{"num_hidden_layers": 14, "hidden_size": 160, "num_attention_heads": 5, "num_key_value_heads": 5, "head_dim": 32, "intermediate_size": 640, "vocab_size": 32000, "hidden_act": "gelu", "norm": "rmsnorm", "norm_place": "peri", "norm_eps": 1e-05, "positions": "rope", "rope_theta": 10000.0, "rope_fraction": 1.0, "qk_norm": true, "attn_scale": 0.235, "bias": "none", "tie_word_embeddings": "early", "parallel_block": true, "extras": ["some layers without attention", "local attention windows", "gated attention", "exclusive self-attention", "value embeddings", "hashed n-gram embeddings", "a smear gate", "learned residual scales", "skips across layers", "capped logits"], "init": "orth", "init_std_qkv": 0.0461, "init_std_o": 0.00871, "init_std_up": 0.0461, "init_std_down": 0.00435, "init_out_by_depth": true, "optimizer": "adamw", "learning_rate": 0.00384, "beta1": 0.9, "beta2": 0.95, "weight_decay": 0.02, "lr_head": 0.0116, "warmup_steps": 322, "schedule": "wsd", "decay_fraction": 0.827, "decay_shape": "linear", "final_lr_fraction": 0.0, "batch_tokens": [16384, 32768, 49152], "max_seq_len": 256, "doc_mask": true, "train_tokens": 483200000, "max_steps": 15268, "dataset": "wikipedia_en"}
Each number is 128 + 24 x the weight over its row's rms, rounded and kept within 0 to 255. Layers, rows and columns count from 0. Numbers have three digits each. The size before them is the row's rms in percent of the matrix's.

# layer 7 attention value, 160x160, rms 0.237, rows 71-159, columns 120-159
091:140137140155134139138103116168104146103149134136127065119121163120087140111131126137113140107153158143153143113126120108
095:079140100112120146130124154109100097165087128137103144095132121088160105119140124124120107090119143133122113148108140084
088:136138115138130111128157075161126113119123142109078115115156159137163093162135143158103116098112151112167116139137185103
091:082134129137124162154142090151079099135129101097118201086112124123152134146108118151097115152120137137147147095113142157
107:112136118146151161124144138135125123127141147123127137160139073111102108111135114089116103110136130126118138108095111127
098:131146090116131147107134119151153055101138135143151061115118141098184126164162112084100143153092136141170115117132112132
087:110083108166133094140163094160090162140128093136127148134134118131181114141136119093124074107114141099112137126167154089
089:146156168092150162149116140104166137115121154174136151094125107151147103134120099119098110110111175117161119118123109126
091:139138077086129142081131137122108107132117120113124087131137100122164149136128093114102132170128118139138101127158122160
083:132116126159125107128158078140129139138128160094147064158135169138085124121118135110142117125165150132115110120181127123
102:130094107108119138119157127127160133113086120145089123105148143125118150156109175161096102155130096134117108148119169109
095:140169152094127131172135123121126126146134116114122122110122147153151099113149125065126170173101147127133131102111120108
086:137100095152147110159121113112094152110185143140123097163121128172163082131128077132122091173095119135150123134121102118
087:163124144119128097146128156094122171138090137173089169147111101143144140159159104139135091143125165158134109135149204100
086:174127147131126163131161141127127150154096098103122179142136060152157142130149160158135087144113146112118120127120181119
086:166160128154125098164138129151127103159126117125085090114112128149169121115151126100108109157121160138135095106153152086
181:162163104157156125120165127097118118149105114133117125097113143132135153112090165109108094084180118093089168148134117149
090:121170165113115130130108110145100151194163155097122082136100173177111148125149127110131118105091173161139111113142123151
083:133085069120131095159142093127125160207193126125137053165104132129128095128128137102173117105126093137092128136097136119
091:137127154107128100136143149176146065102142143147108221172160126138192137169132096162131126176146133136146122118162113146
090:115120109102130126109167132152113103168120120139098120120188127143118130140136157148112096135134129136136117103123120096
085:109100174141107130118152140062121145145149138111172118165133119138135170117115078155069137169154127133150093130145133138
085:144114118091148120162106148099154155113127095139138178112138093085124109102108141157131163154116142123107127146117135126
097:143130100126127131142139133141122064111132126186115113127109111156154151127128130143161128149122138132110134104060132139
086:134116173148131138103120122096166175163141109059147106133139158142094158129126162151156145117092171114115150132155128119
099:100107128143110108117135149122152147133147135130181125139139068137131144161112116119122151150149123142124117135126107105
134:094152149090150076105117122156101112147140136109112121113127139159143098133131115139161116113135130141143133122102098087
135:148135155128180116162134072117132120132118103156125115120134208106145131111137106147083165147129113128143088108118112115
125:153163150109142114110169164100159125122139175105105122165113112133123151109115108098096084164149147145152103139133159118
111:132123122127126147096095184134115131106081115102106114159143114138157097148155106116130140113109133123168074156139117130
123:155099155153116151171158133067167111130145130115108112166155129143134155136140125132169098149110161149136139120122151101
098:103146133141134112160100156121125125140156068158125127121093123125125087165132163112121167117086149098111160147084140110
134:096116111151157105136132147073107107149122101124142108145119123150163127179115105139123104118136127122130109110153110127
112:125146146124114103146166147146114128112122093141169165138124102134145192142094086094114080162164128154143127127115108115
095:180130092139147095124113105134099135120117111175140135131128138126144167083097104109101158159150121122124102127127158117
133:137122156191144125106127095097144111130119144104133118108134114113112113131143135130109151111107126108126129098168121064
114:151129137149130112141127102132121152108141178126123092102101159080133136111116101102094138140143121141123132168103123153
122:121118134097115154166137150119155114142124131106129155145142094153162095113129125153185115107128113093114115160159169166
092:095097100152164111152157134110125125158140166090105143121157113164105134167116100155130099127145113137119125128136094156
094:159133140112096097116117164157156158123138114151155116162140116146172104136160098148133126144087117159142104136164184122
135:157097139103164111157133081157139135111130101099128153125131127161105078141136126149133162092139148144111119198130135084
120:122170103043142105149143077117126103100111075099130172131115128097111114123135129095169151137152119137124163160134120106
129:156118155133142156136175145111098115124075098130134129110121113128141167097105093131143132105138148108121129137116150095
124:177105134149129084130111133120177144144119154126147114127145083126102133132128132141103132140140128125133124128111120120
114:156153143125142097133085101142136121136181178155110164132127124083139129007133105122125109143117105132144099120120160093
093:103109129092115146127107131126116115118149172119101131156157144135083116146129101169159121121139167138147121098111131182
124:121087128111167086117144124129194096125150122159137077146139137139101149138154137120129153150156121155131138145093130125
121:129128128104096069145131092108132106143111096118123133127116118151160132087095142107134128123122134129147123155158182084
130:084115127150134087120085117084092129107120122119112126136144150106080119176131150164090175098124138122134146095076105160
125:103090115092116097139181129111107093129131136158140143100124128125086141091144101113150153125121131121136103115108132177
127:065114155134104118105138121137101111141107143146125154106120089128149124148123136140139121164106114102137134090142067113
127:074086119100146140128146096126116125136151111150134100109149113133092116129085122162169157109155154137133147174123133088
121:160097111157149111108151143139163124115128079129098098142124127109135135149140156123153075132122130144119133188122157079
135:174150132142116163138103099107137116104146104169129079134100089091103117104154101117111125171110142122119125131080098102
106:161166130113093116105158109165125166117149052166091110109131104142124175144139141110140144140131153135130137114123130132
119:126124154176130155102134168121124110164143115132151145126116103143119142152100102144123088090115102095114134121122137115
127:096150132134132173114119078156104146098130185097093129143075179144131083164118145117118121109117156147140107147139151167
095:090126141107124130119171114131124080127150106087120092131131099153149132152142158152146181142118152137130100126163096127
092:120138126123112111118107080153128125113156133133163115116128149151113168091136140106137120108166123149127129082145099155
113:131111092144122078114136094164123105151124094148119101133123086147177131137109118139159150142118115128113105143187169065
103:123111142077135153137121121166114102099085161121107116105123160132115090118129091135113123109143113112138115169104153183
104:170154135124121145137097167135148194151153141161139111151148117148159139116140135132129104141119172165153092119114157119
102:085146175098110123098119136103099132113105150105107120115112142169127099147125180121152116098134185110140173125119086164
119:093154111167109129090106142148108142124126137128119132117122167119135073151111162129118135110127106123127143106141121138
115:109153154119145120143143127113119133118160122096127216130114091141140150165119123129145121118106136130144134117149112124
091:115130123130155067153142112149148106149146117113142168111107122078130130140101086158107128155141066113149122123105116098
100:146127157112110136134157135140108150143132115132120108128136123163145174100100095110135088108135197153157119151109149141
086:145152154119140143140133105182109145104124217140087142123108181130103116150137140138095143147118129139156135107067098164
114:135144181115130094158134099113106174123136189144141153102121158149086157108145114128091177134160135130143137091110068147
102:169127096147161154115135119188128137108080154122117127135128193104174098108120132146101125137162107161149093121141153125
106:160147117137123190115099155121120154108151159147134161149113076156140122159140108131121103138089114129129122103132144123
140:136109172116103128112124150148165097109125128106126140160135133134128124153159080151135132139103121161163098134135125089
107:143153120138105197080150156147129138108104124112133086161109108170115189144141131103159083120137122147138153089093113192
099:120138119095119148137142097161088120114059178118131164120121108121124116104137154147130120119159070115137130115154098137
111:104109119071133119156158098090129139159116097139127099118165181126138115167151151161164161137148177106123108113112122137
118:155149111090136149165124087184128136080133104158111139108120146071167134088136108114146116153122126132129105137133132126
115:155134092132119086098131109171122147156145109144154063121128100125148165107124106102126153164141066117129112098129132099
115:101109135142133166121129091180161126122172150131108106138137158175094099165144180177125148118112145155125130113128150147
115:155154182122124103131121127138129117116111129121100154135121146107129090113134167112129080142118135129141161136121125120
111:150104117163131159127135113146115095112116161135118107109123152090107112092133112111088102100149128158117128156128133138
101:110128119099130145084154114177101119113114125114103073130079140093138171167156145108125083147114109135140148123121108135
106:157120148178123143138143108150134109132165148186104077121132124146132109129131112129085181152126128143112104144148129115
100:136113141165146126095132191118140123171131136152143038146151103119145135128131112123130080148135140137119120121086124082
115:096154140149124189120134165131144142115111111123145132125136164152184130142127119130113150143134111098129122101121104163
106:163130122130115106108142104157153110090171123120111111136125126147070174095139130130119117123149126154117138125092135146
117:087113117126141181140104117112136134096139137085154127122126126149138112132111126102153137084119146127135133155132165186
107:095143110111116115117108108119113141097135082148140166111094135115151156130112136080139137135122114110112167114167135122
116:175149146114116101137134072125091118140159083140110078114108183148131142150138118124111123133151173164134110135094134133
111:121130125184147117107136068180108154108157141122105135114116208169150138155098151148102172122139145171133112126159137110
# layer 7 attention output (transposed), 160x160, rms 0.286, rows 71-159, columns 120-159
075:139161118151111119145065130184107129085116157103095091100136153140113127112149133148148162096119151140114139167134126139
091:122107111173154130158142130129108099144132127149137139101126102112096091136110131083122091122137135089095102128118170100
096:106164123134153149172137128142105139133126128093131133094128179120131126137116129140177129114165132079128106121156128149
090:139109137179133142171163130138151137137112131131139173109138140116130106173134179109118142106092112145136112131120119148
088:149114109142151135133140148135126133122137129082120132169163092108152090143160110109145133070138099139162121148092123144
093:134132104110104141168123145149086061117097122154126085116117167114149168109149127114116128137155144139172149152154149147
082:164154087139126124177182108131113134131113111121127113134107131077164134168162122094133096112172137108127121109164165134
084:137119176118086114170101153095141140117106129175116154114090109125125143112215105102150160144131111118167123074094118120
082:149136086118117134111142143157135083097125101154142104092127123142137114119114127136081100178113123129139166130156138099
076:118123106120136134122130088150134116104143141088133053152139162114121134133115127137117143108156163142105110163129121100
092:157116134126167111090179137110112134131107127167125118110151161125139131113108161163139156167075115136104137126115196107
089:119141152121109115144122148085144104128127139163187133087131076141159108121164129096130150142117139170156134096116103092
085:151134099130149104165121166133148125150155151136130135166127125091137101136107102133103106197162107134140097143098081105
087:126151131128102107153078135105124106137102100137070132144056119168125130162177102103150114157112194113108142126174131103
071:142167129152095130176126106148103156172116098122088164151111089100135088161104144138122106173128145090116113124151133115
079:120160148107118131168125146117139092181161147167087104136093148193139143144118128085141167131127166120133135139141090093
042:141111154092113116132131136140105122109108091143127114113097120114165139122141103109152161122134121124122140125126107167
087:105189156101125160141085134141107135154141126130102109117095130160101130161158106089082120095168135134152128155147114116
078:117096124106137128137129106122109107192150120110129072145148114105150110166106125110133099113188117139074159152081114084
085:078179139110134155154132135109155085077172104065117169148166124151166115108163090164129132146126147115158130166164102144
086:089127150084162133117169098099138098152165126123110117118187129128141108135121117151097124149167115110131115168091126090
082:151146125172142117130163163077101136105136098155130136164095099102114140118094114140097157191098136127118132168185162138
082:156113132178123116138114084108112171099108108115126153088130063119143084107121166135116138166152130100152133105136186108
098:108101108144119081149163112126154088115123137172119109161131133093167127126126126117105152131137137089094149089075151111
084:128145149111127161098114159156112178159131108114104135134131134117072154152128133149158121099113150141111115131152098154
146:124097148125098133145126128131060134115124103158146118157122134132135166140150123115146149140119134161114132125147113193
132:127101134113107106127088123135100119132132112200122108134133149125118137121133135131089133124138148198120122114104152180
126:119063138119090145134131139124094129124120121088130125130114113138137110127141117127116131134142123133145125139122101179
123:136169136115069130143131132105165131144125140141104136123146131147122088139133119140087121117131125091120133136118131170
109:117096142128151144136123139134063124114106108146154110138135117135151138144144109123154123137118107113148132133117117155
136:124173148122128131146179110117084133132125110105151121142125128117139122142133124138127124142128124172141136116117094127
134:160106129148112116142116131114172117171137140136116130119142137139112112112121125124094129117130139119132118116123153178
126:143170120151094133113181129121123140140133133103134134132112116129129115126131127150141127138109128200115110116173122130
133:108097142135071129139117137123062122115122128044140137135123122136136130138152120121095126129113106108141142125122110159
114:135121102131124123108094107130184130143128139090113137110124119141101126117129136124101131135127139046102127137142144111
138:114175133129131131132128127132093120117126128096130131129139128117126146124129141123124134127114121027115142120100080149
145:138193123132096114124173114140203116129127111114110114120148131113125143129112118131108123131146134102126129148154142110
135:141155130110176131131058155132122138138123140102118133128139105100126104132098123113208122135134132127142127133116126159
113:119160103131100128130127089128172134134151127108120142119122129124113110120119137130109129133118140201124134152152147171
107:120102152110153136143153139127068140117111116149147128148111120119157138142138100126143111134124110139135142125145104171
136:130086141125096118147165106116087127118132115085130133131134141126129168132136132134153130132118132130132132114104105212
123:121144123142124139149088139129185148100130146162139154143118106120147144131126132133102128130131097027088135139132108184
149:136113128122103132125088103137159136133122127070123128130136124133131150128112121124115120131138131146126125132129147129
137:132148120144087126131099118121145135133124141112116133130123125127133092119111130121128121125124136136133118128125144162
121:130069140133095137148117154128079139112131129122145132135135126123141165143144119134116134147107114129132152107155113192
137:135107143103118127130135148134069108113125123152122124133143137127130130126138118132142144120109131090127118129113102072
146:122192135144083121130110137143099118121128125077124124107120127139120143138127137096154129140130126206140132124099142117
135:129149127120148107127122123129148100134143117092114116102141153115117135113135140137127134118128152068126121135152136219
141:115133136114112141152106120113176127121134128200132137135133132111130116135137124132219128128130126083127134122111112064
135:124187133123118123137096129121089116138132115123124119136125140137118118119144123147158141118132132180108123105123135043
129:134173130130153130153129142118114138123110135144137135138148111075143121145145125148100124133124111186144136127126087121
151:137189119132136126123094135130147130139120131094113127121136123149129113138129121136123127123127129068141116137143120172
137:101185121124160120104148100138133120122118121213112125127110121128129132108122136139145135126113122181116123139151156155
136:137183131120126124130199158122072121135132130069118126125128136142122125119137129122132133119124146104155115116109110176
152:154178130128197121118166100133115134135140108069138121131125139135128135140102112134148122135126141095140121139115137050
131:134060133122132111124105117130171109121133130047103124122131132128127146129133133122133120117151110163118135135114119164
133:116125124141086130123110120145175126126117127216129123126133114149127131129127134108099119139133128080139122137119131062
094:172113135169101138141112148126090159133108155125118143130137161121116128106130106108120112105115124065100123170100177135
090:151137129136134121133135137109164134158107112141130095152140119106155107139140097178126111115133126132110130153102159149
105:110124135130113162166150147097160143089128165154149147159111158123127123144151128107130120123131142127149149115080118049
099:106128112176129113104159125104092181139150095113146144161115107150157154140141160139115136165100127168106163080151137136
098:102165123116126114138106080100156099118130120100106131102145122082137099133092116133139128118125104130088174161130158153
102:159101112152130137158133120172097149166140146078132140138148115116114152092146093149151151121112097107090088147135148136
114:129164133109121135146137118122147138134094140049131122148123101138117164107130061120149112148121152181136119143098154114
117:135142125114137130096131133151155093137085121116150070116149123133114131096118128112154122139145130138139120162119140103
090:125148124119163158108170170109133141105104123150134104165102101148115124120133173116178143119109148133151144133117124040
101:122115124161147150140131141108131099103150144134141127132131107098116088152154176122166181126104083134101156134130095120
075:116123147146134118129106150096113115147155091105149135131152096129128124125119134120150158098120126134102102131178134210
108:129142103150153127100113154135104105126138096167115099148125102114174111147137131146158110095109113141112119154138142152
099:133131154118123123159146151088073129131143100090131140116129071108085160130155121158133149122101141164117163116122116126
106:114151142110116065133094088147120089150116098103132120109140166115134122134119134159116112142154158136145136147113136172
056:131154094141135127107089108148124165147106126108133117130115112133122119094106149134126113132153123104116143143128174108
106:152085146134134077155102093124121115171163117133128154102143139080112081125132135123117163101124146098126097156128109207
097:165101143175120108146179138115112127130176076113124087154118142127118140164146105115121141123129181122122111121101120171
099:146110138129129118109110135136131147091137147124099137139131109112144118091099127089075086120156073094132155161136143145
124:110102154167100093104132140092152154173141160128136114138136138158132105141106119161153112110140116217105140115119155116
106:122137140136131157143152141087162103101140130188124155128119129110133106162150158139146119082127172111141165130127118080
114:135153146099094113153148144104129141132085108079134136114120099110151143096109073089104122134153104117106119140130124171
114:095112124130111144119127121140099137145128151109147126088140114162111182111097097135164156126131121160097104116155122086
107:135113115099143133153120134116158151149136123134159131141154121144139132143137137170111141137104119116138113096130135135
090:170074140147115109154104137101107158161152144116168153150148152153108103101095129120138147094136150084122140138143156155
102:099144102113091130130098156101107133111127151167147178132118141130135133139141145138133106105092139135112126109124126107
092:127136108129133135150134081113102146087137127122113185127097124114130153103121136139132166105112133051127145174135163054
104:148131106109118080125117096135097125127146165152090151140104115113092137077127146159144119110117150145099113158120150136
107:107114132123153131124112148123158162186110112152159134117162131128169042144128096122126114113104109136167106111144124134
108:152141136112149098111143141148107115154105111101116119140131123094116146126168152166111124185121099187095145108133106162
098:150102130117116109124120145154139109178120159188123114130144146134097096136144145189120118106148143201131106101109098158
113:099107122137158165120088179106100128130116181115156154140173085116140117109144164110153114115107063131130144131159112112
102:156153136100124153175122171085128097140105134096143129131130067110118136114184105122171133107096120167103130109092121153
# layer 7 attention query, 160x160, rms 0.256, rows 96-159, columns 120-159
044:145123099183136158147125136108142128112118128168145123136147099139129126067117159107151104158169105107103183103138137156
043:143145067125148125156136110110129098110133097169132131131149126081085130091129148177110136136140126102099132130118139161
060:121138065134148083139107126110130121136136107158107129117119107118124146106102142124118153137164104124095156118140118133
041:140136099173164128167134155101108129130153103130121136102107105095099128119098111106145168122126138119100129148127155141
066:125115185107107165124136130158125139124125152112140125139126144146133118165145120134137114114087118146167098133117121122
055:123111175127117157128114168152125180113109183136107130122113150139141139164144132125114132113103137161154095107119116132
059:122116180117088181113117137139128175102114167133131151126124149145150136160137124141128129118086137157156107137125097127
064:135138079143149093145123125091129119134125106136125145113125111108106126094108134109109135124165132117087158120131110132
062:139144073147149105147141114087119114137130103141135142110132114120107131111108144113103128119168127110092150122122106139
049:131137100143166108150153121119149085140165085113140084152156109109126100116129131120129123105155112101134130122131146134
050:124110197114106137094117143158135141117120143110117105153130123123154115147152099158146113142080137151165110135133145104
066:111123095138121132115114127115114144132121122160142173087125132166103145124137162136123169171119124151114160121145103143
048:134131119141128140121154126147134099145137120174081140148081100125110102130120096111102119060092135095149122127136145130
069:132119174123110146096113169170141115112126145150121119152125141131157121137143114132138138129076135147174127124151136112
079:133116158123086145154117119160169143106149148107111147146133101156151117169132151163152121095137126073146135136129129157
072:152084160122153110130190135139141156170122128156141169150142161119090152140093131160094127137171138120135122138136103158
113:094131168150134148142149093141089158114110158101146107090117193106154114173133135136096140151124095141138124112138084145
102:105132118162125133060101139102136166090137137111129096089138124093138075117133123132111162102103106116112176151118129126
138:083130116103121130128143122102086072104109136132112129105104129113109136134123122124137124147136145120115133104075087162
126:082129148158138137099109103114119119121130115056109094126143130116125122207143149148135118115121169145128150096112084092
135:180140149163104128109130116125147130117096104188143104124120097096127164082146135092078127180119123100129127087140103103
130:179086137189172159142124133100171124130146157158149079141137132110090134116142115166090142121118121120110126143092111121
135:081125123081123115119126097179138131128137162147122147082146136114083110104144162147156173126143127142129169121103093149
128:084100100155136139113101166093151103164126157131123103158152138162146124167163147145128122130103110105125118070165113162
130:126124111094160116137142041129134112109125102127111117119123141121129098117139119125139171135126136141135100179143114095
130:097130124153094188129125127143099147121122081149148144111124119126084106155126139137139171095117130114105139129136133158
123:132123135108111101105151149130146136134151083138156099139126097150123166170115090121162096153150121157141153129102109101
133:084095150139131128153162145101110108168113138111168158099144100157143148118088090157149133105140113100127120106150125115
126:107106131138120129069143167182138153130122150096127118136125072161148114161125135118129088125140123144133099160167122115
129:126154109141158101112110103128097147126148183123119126122113164107088156135114102110095142147141127133129103068118111183
135:152126116139100193143159140105139126097149195108116134129128120126127162068121123092153098155120131128136140115146149157
124:135178151155118122130069130133113122151152135139111152116102109108165112112137117131136111129095096108117147093140083107
081:148122089153120126113101141169161034126125125190126150131139181149136098098085120148085118152131153134132138153149153131
073:094120130117129115136141091151106128148105179124144122135088186093129105113115137144167133106153147150156156114089142103
083:149142123141125124109103138197135086109137180154133132135124157116127093080092127134093118142136148159150115152118125124
072:071159143135144143112135071094084165135085132080150119129073118133121147150148166135168107139146132147118122102088104107
072:149125124136130127151137160176176116124149140181095133135170110109117097104118078141104143117141124112115137112115131137
070:126138078111117133111074151160171068125130164148151147121182119146121095102066135126093109136140128139132118110157129127
068:084152140104132147111084100141127195103125129078146113118129168177126124171119151094164109160103102163135114109134131088
071:094095188149164109125151099103113182140133134120156095141111116100100133130163145128119157120128078154133131145111100130
087:133132133116118087114068145096164130131120121153156129109141124146159144084136081090157097158115143151094096115110138118
093:070088150163132136104134101164147130159163104147142114115173129139127104133127098140101149149182061134119142146130123152
086:144126117168129068135133146173113101131145102170104160138132111109142145120120118152100183112154149105141129133148133160
084:113143101110127137104138155114128126122158156087120163125140124164152116141151155149164140150096156145146137123137123164
088:136160104123113133131113138115133153131133118137117116126140167168173091126135100108153172129127159107123087123134123118
080:179097114148138150142112100121114099111113111154070180152117157085094150141132128157127129135125128098107163112130086164
097:128104150090102116130088155103148164142143124102163096111144170151123113144146113136170160132105162163149113141133142128
089:076110154147170122118135128147134112113128122155171103084137183113118117163110115148111158107138094105139107152162098150
105:142133106105134172112111175118157094123155103145105105163104099142153159151140104112169099115082184155153117115119146105
100:158128133097123144124102110144155106123092129108096113154123169109129134147163172152097113149094186150145131105117132115
107:160118150149148142147152121096123135122133178108100188146129139124118112120128112163118117117119115103117125126146126147
117:121142131082117094139122139127105107121134069079100132101119125098134105100124140100137099095107164121134138167115160115
114:147138111165099138082109191121158112184100126141143098142136056150160099125145158125102065112124099110097146138136134108
115:090110146128116146128138160135144130142156102121130095129110121144120122180124119150150124126114144142129113132097128143
115:072144087122096172141147122098137087125122143140135172135130114144123126133146147127173124125094105078119137122158136136
107:169124131127102109098148125177093159143120163142123115131106092154102183088106135099117107154162130172133131111150133136
122:077123137138141157103113154135161187127154139094140129127165168174142137152139179163155135100135178155138140102126131156
115:125127111154149116122105100123146150177138086126134105144143089151185080151099131124148186162103151131133076141193148073
116:082116087108115120109142140131114107123120151080156143127116120127156156126095129164140128108130100134115154132180139125
116:108167142127097172138126098106078124100126122112103168110116132169142116118137173098144121137157172121133155104144081142
113:111122185109122102111138128098136159171113107109138112141124098151126146171128137156151097151148111143139154088110110089
113:107129148158138129095139099208127126097141145135086130116119135099132116141146188135111148115112120143151138160168104121
102:138172137132170099145134116123122152163139153155102160139106147124153127127105114137136133155111089135122122102135122124
117:138140138167111170099103146144136183097166093111129133160119129113171144177110112103153104153077109143137123128136164119
# layer 7 attention key, 160x160, rms 0.259, rows 96-159, columns 120-159
041:122146112070147096112128095141117114151137132099095136119125154104082125171123105154107143107085176134140107142120130123
042:106116143133142140084122117125124147164123154103114133118120125174140127151113120101142118145127144148139148132146138109
034:156119144131120166122149114108118106123116144130141144139161145123059111126145111159120090125126173125159133144123151130
031:123138094089108111081152088121139118132097095132151111153159116160130147120156157150117099136166100128150132116122097088
035:125141124127130138126118144148106145127121144121091105118098125107169120123121135119101142158116139108081166140145166149
031:143124136100081099126105103111126050129138135139145150128145137119138106167126110115117109092133126125143135156141101129
037:151128129100100109123115110142114069153130140141136155103130139126111150173140119114128089108133099157146107128136152134
037:116125110131126112115152106113156146122148106132165132141153114154106136120138117155165106140146103141163092111104099101
043:117110107136122083125113131116147168126130123128136136146157113145108132106152117152164119150151130160135104117120102112
044:118128138151160132158152110127117149124112126084124117133114121114129124091109125118091156132133157103108132140095114108
054:135130143115135167139142115141124085132120151141106124119102147105159136148108134110123135098104126104129126141127171145
046:141118136095109102118079107111141097152131124138132124137139130110136125132126108165164068158116130151130126134122158140
064:119132135136147100168174113103124131123122118067160117139133113122105145127116133107140131106173134126103109125111130109
059:112118129130098160109105110169109104138146145159095166101067131149153127166121125132110142084078118121119147113133124142
067:101165116132091159141096114119125118092163150093111084096106078124176100107160140110134117113098092106132163144116142128
089:126092154135110135151132110159161142134154140117110148135137115142148115163123143168129128097155122090132156156135115162
098:108126178128153145196166092140088129150107143110156135119107190132150155177128136139098115160143110142142106092126090149
121:094130136166140136100124106106107165107124149096136090073115156086132092153127133134101161133123088112122162123130104131
138:098136109089116129151154140116096088100109145164121144128099129120107141099125109110134130142142132118121112129092109169
143:072123134145128136102123101099106095108116130071104106114130135116114129206140145145138112130122174139130150089096073112
145:169151141151089121112123123128142122119093102173132123122119095103139159086142136083090126176120135109128127084140115101
142:186089142190166160135126119100172130122136150169152076137141120098084146101147116150085136132110125110111128130103108109
142:093127133074120109125118099179132134120134155156122149084137139109083116101147155149158174126141126141132169135101096142
145:075103105140129137110111163107150101160124163139119109145157137158142115156164156148122129135104108118133131070157104171
143:123120109084163112123145033126131113112130111127120115120126143124130101122136119120141170142127134140142108173139116088
146:101129119148096182123120121141106141119126083154135154112133118134087100151132139141131177097114142116112131131138128154
138:137117133106121098109145135130145135130155086140157101133124097145118162176119093111157099163149125150135155136108105103
150:091094151138129125146164140093109109165113136106174154095140098158134151122086093161153122109137110098128122102144121115
140:108104130143121130067147163181142157130124137096131119133127071165148110166132137119127093121139125140133101164166123112
143:127150108133148100113107114130102149126147185124114126129120165111087153141124104111092137141135140137137090060119108178
150:153119119137103200139160134102137130102144194109125132124129123123124164070124123098158096159118127133136137117146150156
136:131182150154119132133073125139120124150150144147101148116113120116167115113137118134144116124090096114120137093148084107
077:161136119173099163115123112130149117138150179117177130102129131147116122120072134120085142165134133111135163141116149161
055:123112102122130128142143145142161132118136103172128142127121140127096069141114153186132137114137131137135114072144114133
058:095121113157150151128162129105143137140142161112127119128148132142114118105094139126142158158127120156135097165177144108
062:112115167089113113110114144107127122101129124147119127145134100124100146126149151161163117086098106175121099137161100099
057:161122115167127126092142153153147120148120195088141136133124189119115099116138109115115129167152137116129156163118168126
054:120082139117145155098165157153151138112145144119175088153162114137102143108113151125141130118118142151117108133149102082
068:161178129095128094132089145114117106137127104133125154123138132093149141139145134151127096110109155119138136134137095107
062:148107128089139101101137138141135168138117130151138145134136127128116107146163126147088128108143104142133154133086145139
077:137162127109134107125088150096164132127135141145110174114119147107123123064114099142106103150125192117128121121116172150
093:133087157138136137106168111139165098167126131150135136154165134149125114112127101119052141151163113135154133147137122110
070:114139118166117122147204121137095118132140117096118118110148106120131137136132109123135148115146130112155108156178128139
073:098121104117161125127100134144144151128170093134143141116158140141150106165121127141139118155114143134128122134119110132
077:140180103159134118109094133101139143128110085198128099108119150126176122129138120104142149135120161112140122129148124116
082:178111111097109142120081147119137110110146123125138172130138136091130112126136120105120121177124139095108177092112100124
066:142088150139092114140136101114120108147180133121122157148162126110109152149141107144147125133118127140146115139101141126
088:077090108142169144113152106129159158159129155114190121104153165127143105116094133150119166137161121127127128165137143143
111:133132121120111143133092168125153099110152125135094127177109092138145163118130108098127101110072173150154117109142150130
120:134131131124149156132120144119143064133129137128084110168140116114110126098171136120120121130121177150152120125115127129
104:157117144155147160154118127100134142093123170129149172127141150082121132145129114165100131108099121111128106149137148145
126:129138148105134101159125128120111113114131085090088141093104134108115109121112160119134073070128133118127164168119155117
124:140149110187120110086106183102144114168092129151140096135143092123136094114152154112124102092134119106094142141123114128
123:093125162131148140086134154128144107151147118139149099130137113146124148147127114149168140102092140119129134135140094133
105:050132117109105186142117098112143115118112133118148155150119127136135113134126152131173150125101095094123158127126138163
115:163134107128092116093142154156089152143122142136138082124119092137133200078118104094119103137181120167104129125112143130
120:085109123134128152111118162135161171136138176088133136155167147183113117151140175174163106103125154153141118114139126158
123:122119111143134118126119119111127147144128117106131132115138108149198090148131134156149172164079112145132070145166167081
123:071098102129137131118156130157106104134114138118158130147105099132127148122079130158152144126151093113119134120158149121
121:100155122120115155131128097122059129097129105120117172098128112135110150143130154103167132117171167136113137104147089164
122:123104186103131095110143161099128108166137149094147130142153101126110160152145142150134108146148130134137145085121084079
129:102136133160157128104145092213135141092136159141118122117133136134138103112147183157102121123116088145145123145168104097
122:116147148125184092131120108101110137173125123158095178131096118109145139115118108131122157131113079117118111100147087125
126:147133126166097180110144148131137142091145109098145163155123123126177144177127121109144107162080076139145122119134131132
# layer 7 MLP up, 640x160, rms 0.258, rows 0-13, columns 120-159
100:136132146157144137108137103143148158153132131092160137116145134097108132140104140149118141135091113113107115111112119128
107:149128143146133165129186096094112120134084127133068121128022112123129115112089146108136133098143115106104146086135128131
104:117141153149168133171136102131120138104157110154135160108124112115126144158121139158129119139152136127127115112153127101
086:116166118122158120104173135140145092144148119132154181119115122128100132143130138101173116165088154144074164107146120121
099:130131150168116129141140077113181110142134134120106191132107085161127122104120120113123109101132109103149162139127167152
125:098156084117152114153129126124113090127127157149143127089127148123099101124118147116100114145131099138112140184140103192
104:116147093125105126134101140142123116124127105165129077132130118146142154118095124125120133137165121109113107100116153132
091:078171103144145132109128129141131135171124119120137186121078092144130112160101140141156162129128106135125166137154116112
114:138128114142124102107125101149142150149149156104137118129111144138097108155094165116130093120119151085148150152111140151
110:161151144107129190125094112092083172129101119108122140109152131173147121081113127098136154132115126112107145115134132174
095:101156086165180155086147093143126138147114101096121108065163179146109139142102161106137153093108160129131139115117134126
111:144123114176137093185127116152101167121154125137122135131143142092176091116107138136129116130163103137129127101147121143
094:114166095167136149109150116154103111101116112130136157109098138118122108077140183184151109167151103125108143144129162173
098:169148114190133124180137137076115129170125156111064136109121077155099124194126137129112113094125168096103124138099106117
# layer 7 MLP down (transposed), 640x160, rms 0.282, rows 0-13, columns 120-159
095:166129166141138109058150129167183139106171102133102165108155118124135132129117118117147149203086132154114093126104094101
119:109110145139115131082127167121160131143139118127135114176127118103095142121120137112153173156081107124120102057159126129
097:127137133145136139091134122160152116141147122134100147107121126132092159144129079106143157157106120099107112104161128098
099:094135159120111134186114111162054164113121118158129096102110125111150130105162135127032099076123129122132122058150144158
099:127143143141129069121115071165154102124134114134132111099107131097146085166144138136174130139112132136134119169173156165
129:065135152135154125129133076107134124124157158115184121131125080122127160138158131149158152122118126116127152119169131169
101:132139149113116114153108168173094100079165125157120122121087105100160118184173051109117127097109122136119163122088126100
088:151096125116125141158113138118115147123169134135108162152128083168166120148129123108096140101162111127132124168151107135
117:127138157135151128124154136121157144123105181110119146093136163136153105192114094111140127128123139137160094152098139128
103:137149153106130140124137146118172145104137150167098138150166098158114173124139135101163154131129134180111119126105128165
087:141131120126081098182109133119083165101145137129157128176100145158175134154097101150088156089107122097138124127126120145
112:131100168132121133133160102128130138120153170114133166138157154154145140084135143134137129127101179164095139158155136124
103:144156115123179152079095124139089144158109136089150135164117111107130123150182133150221121125124126118117131179105206094
102:119136131119148131095152144120156128128141129124104107125166117097088158120167092163193123173108166120127120204058134114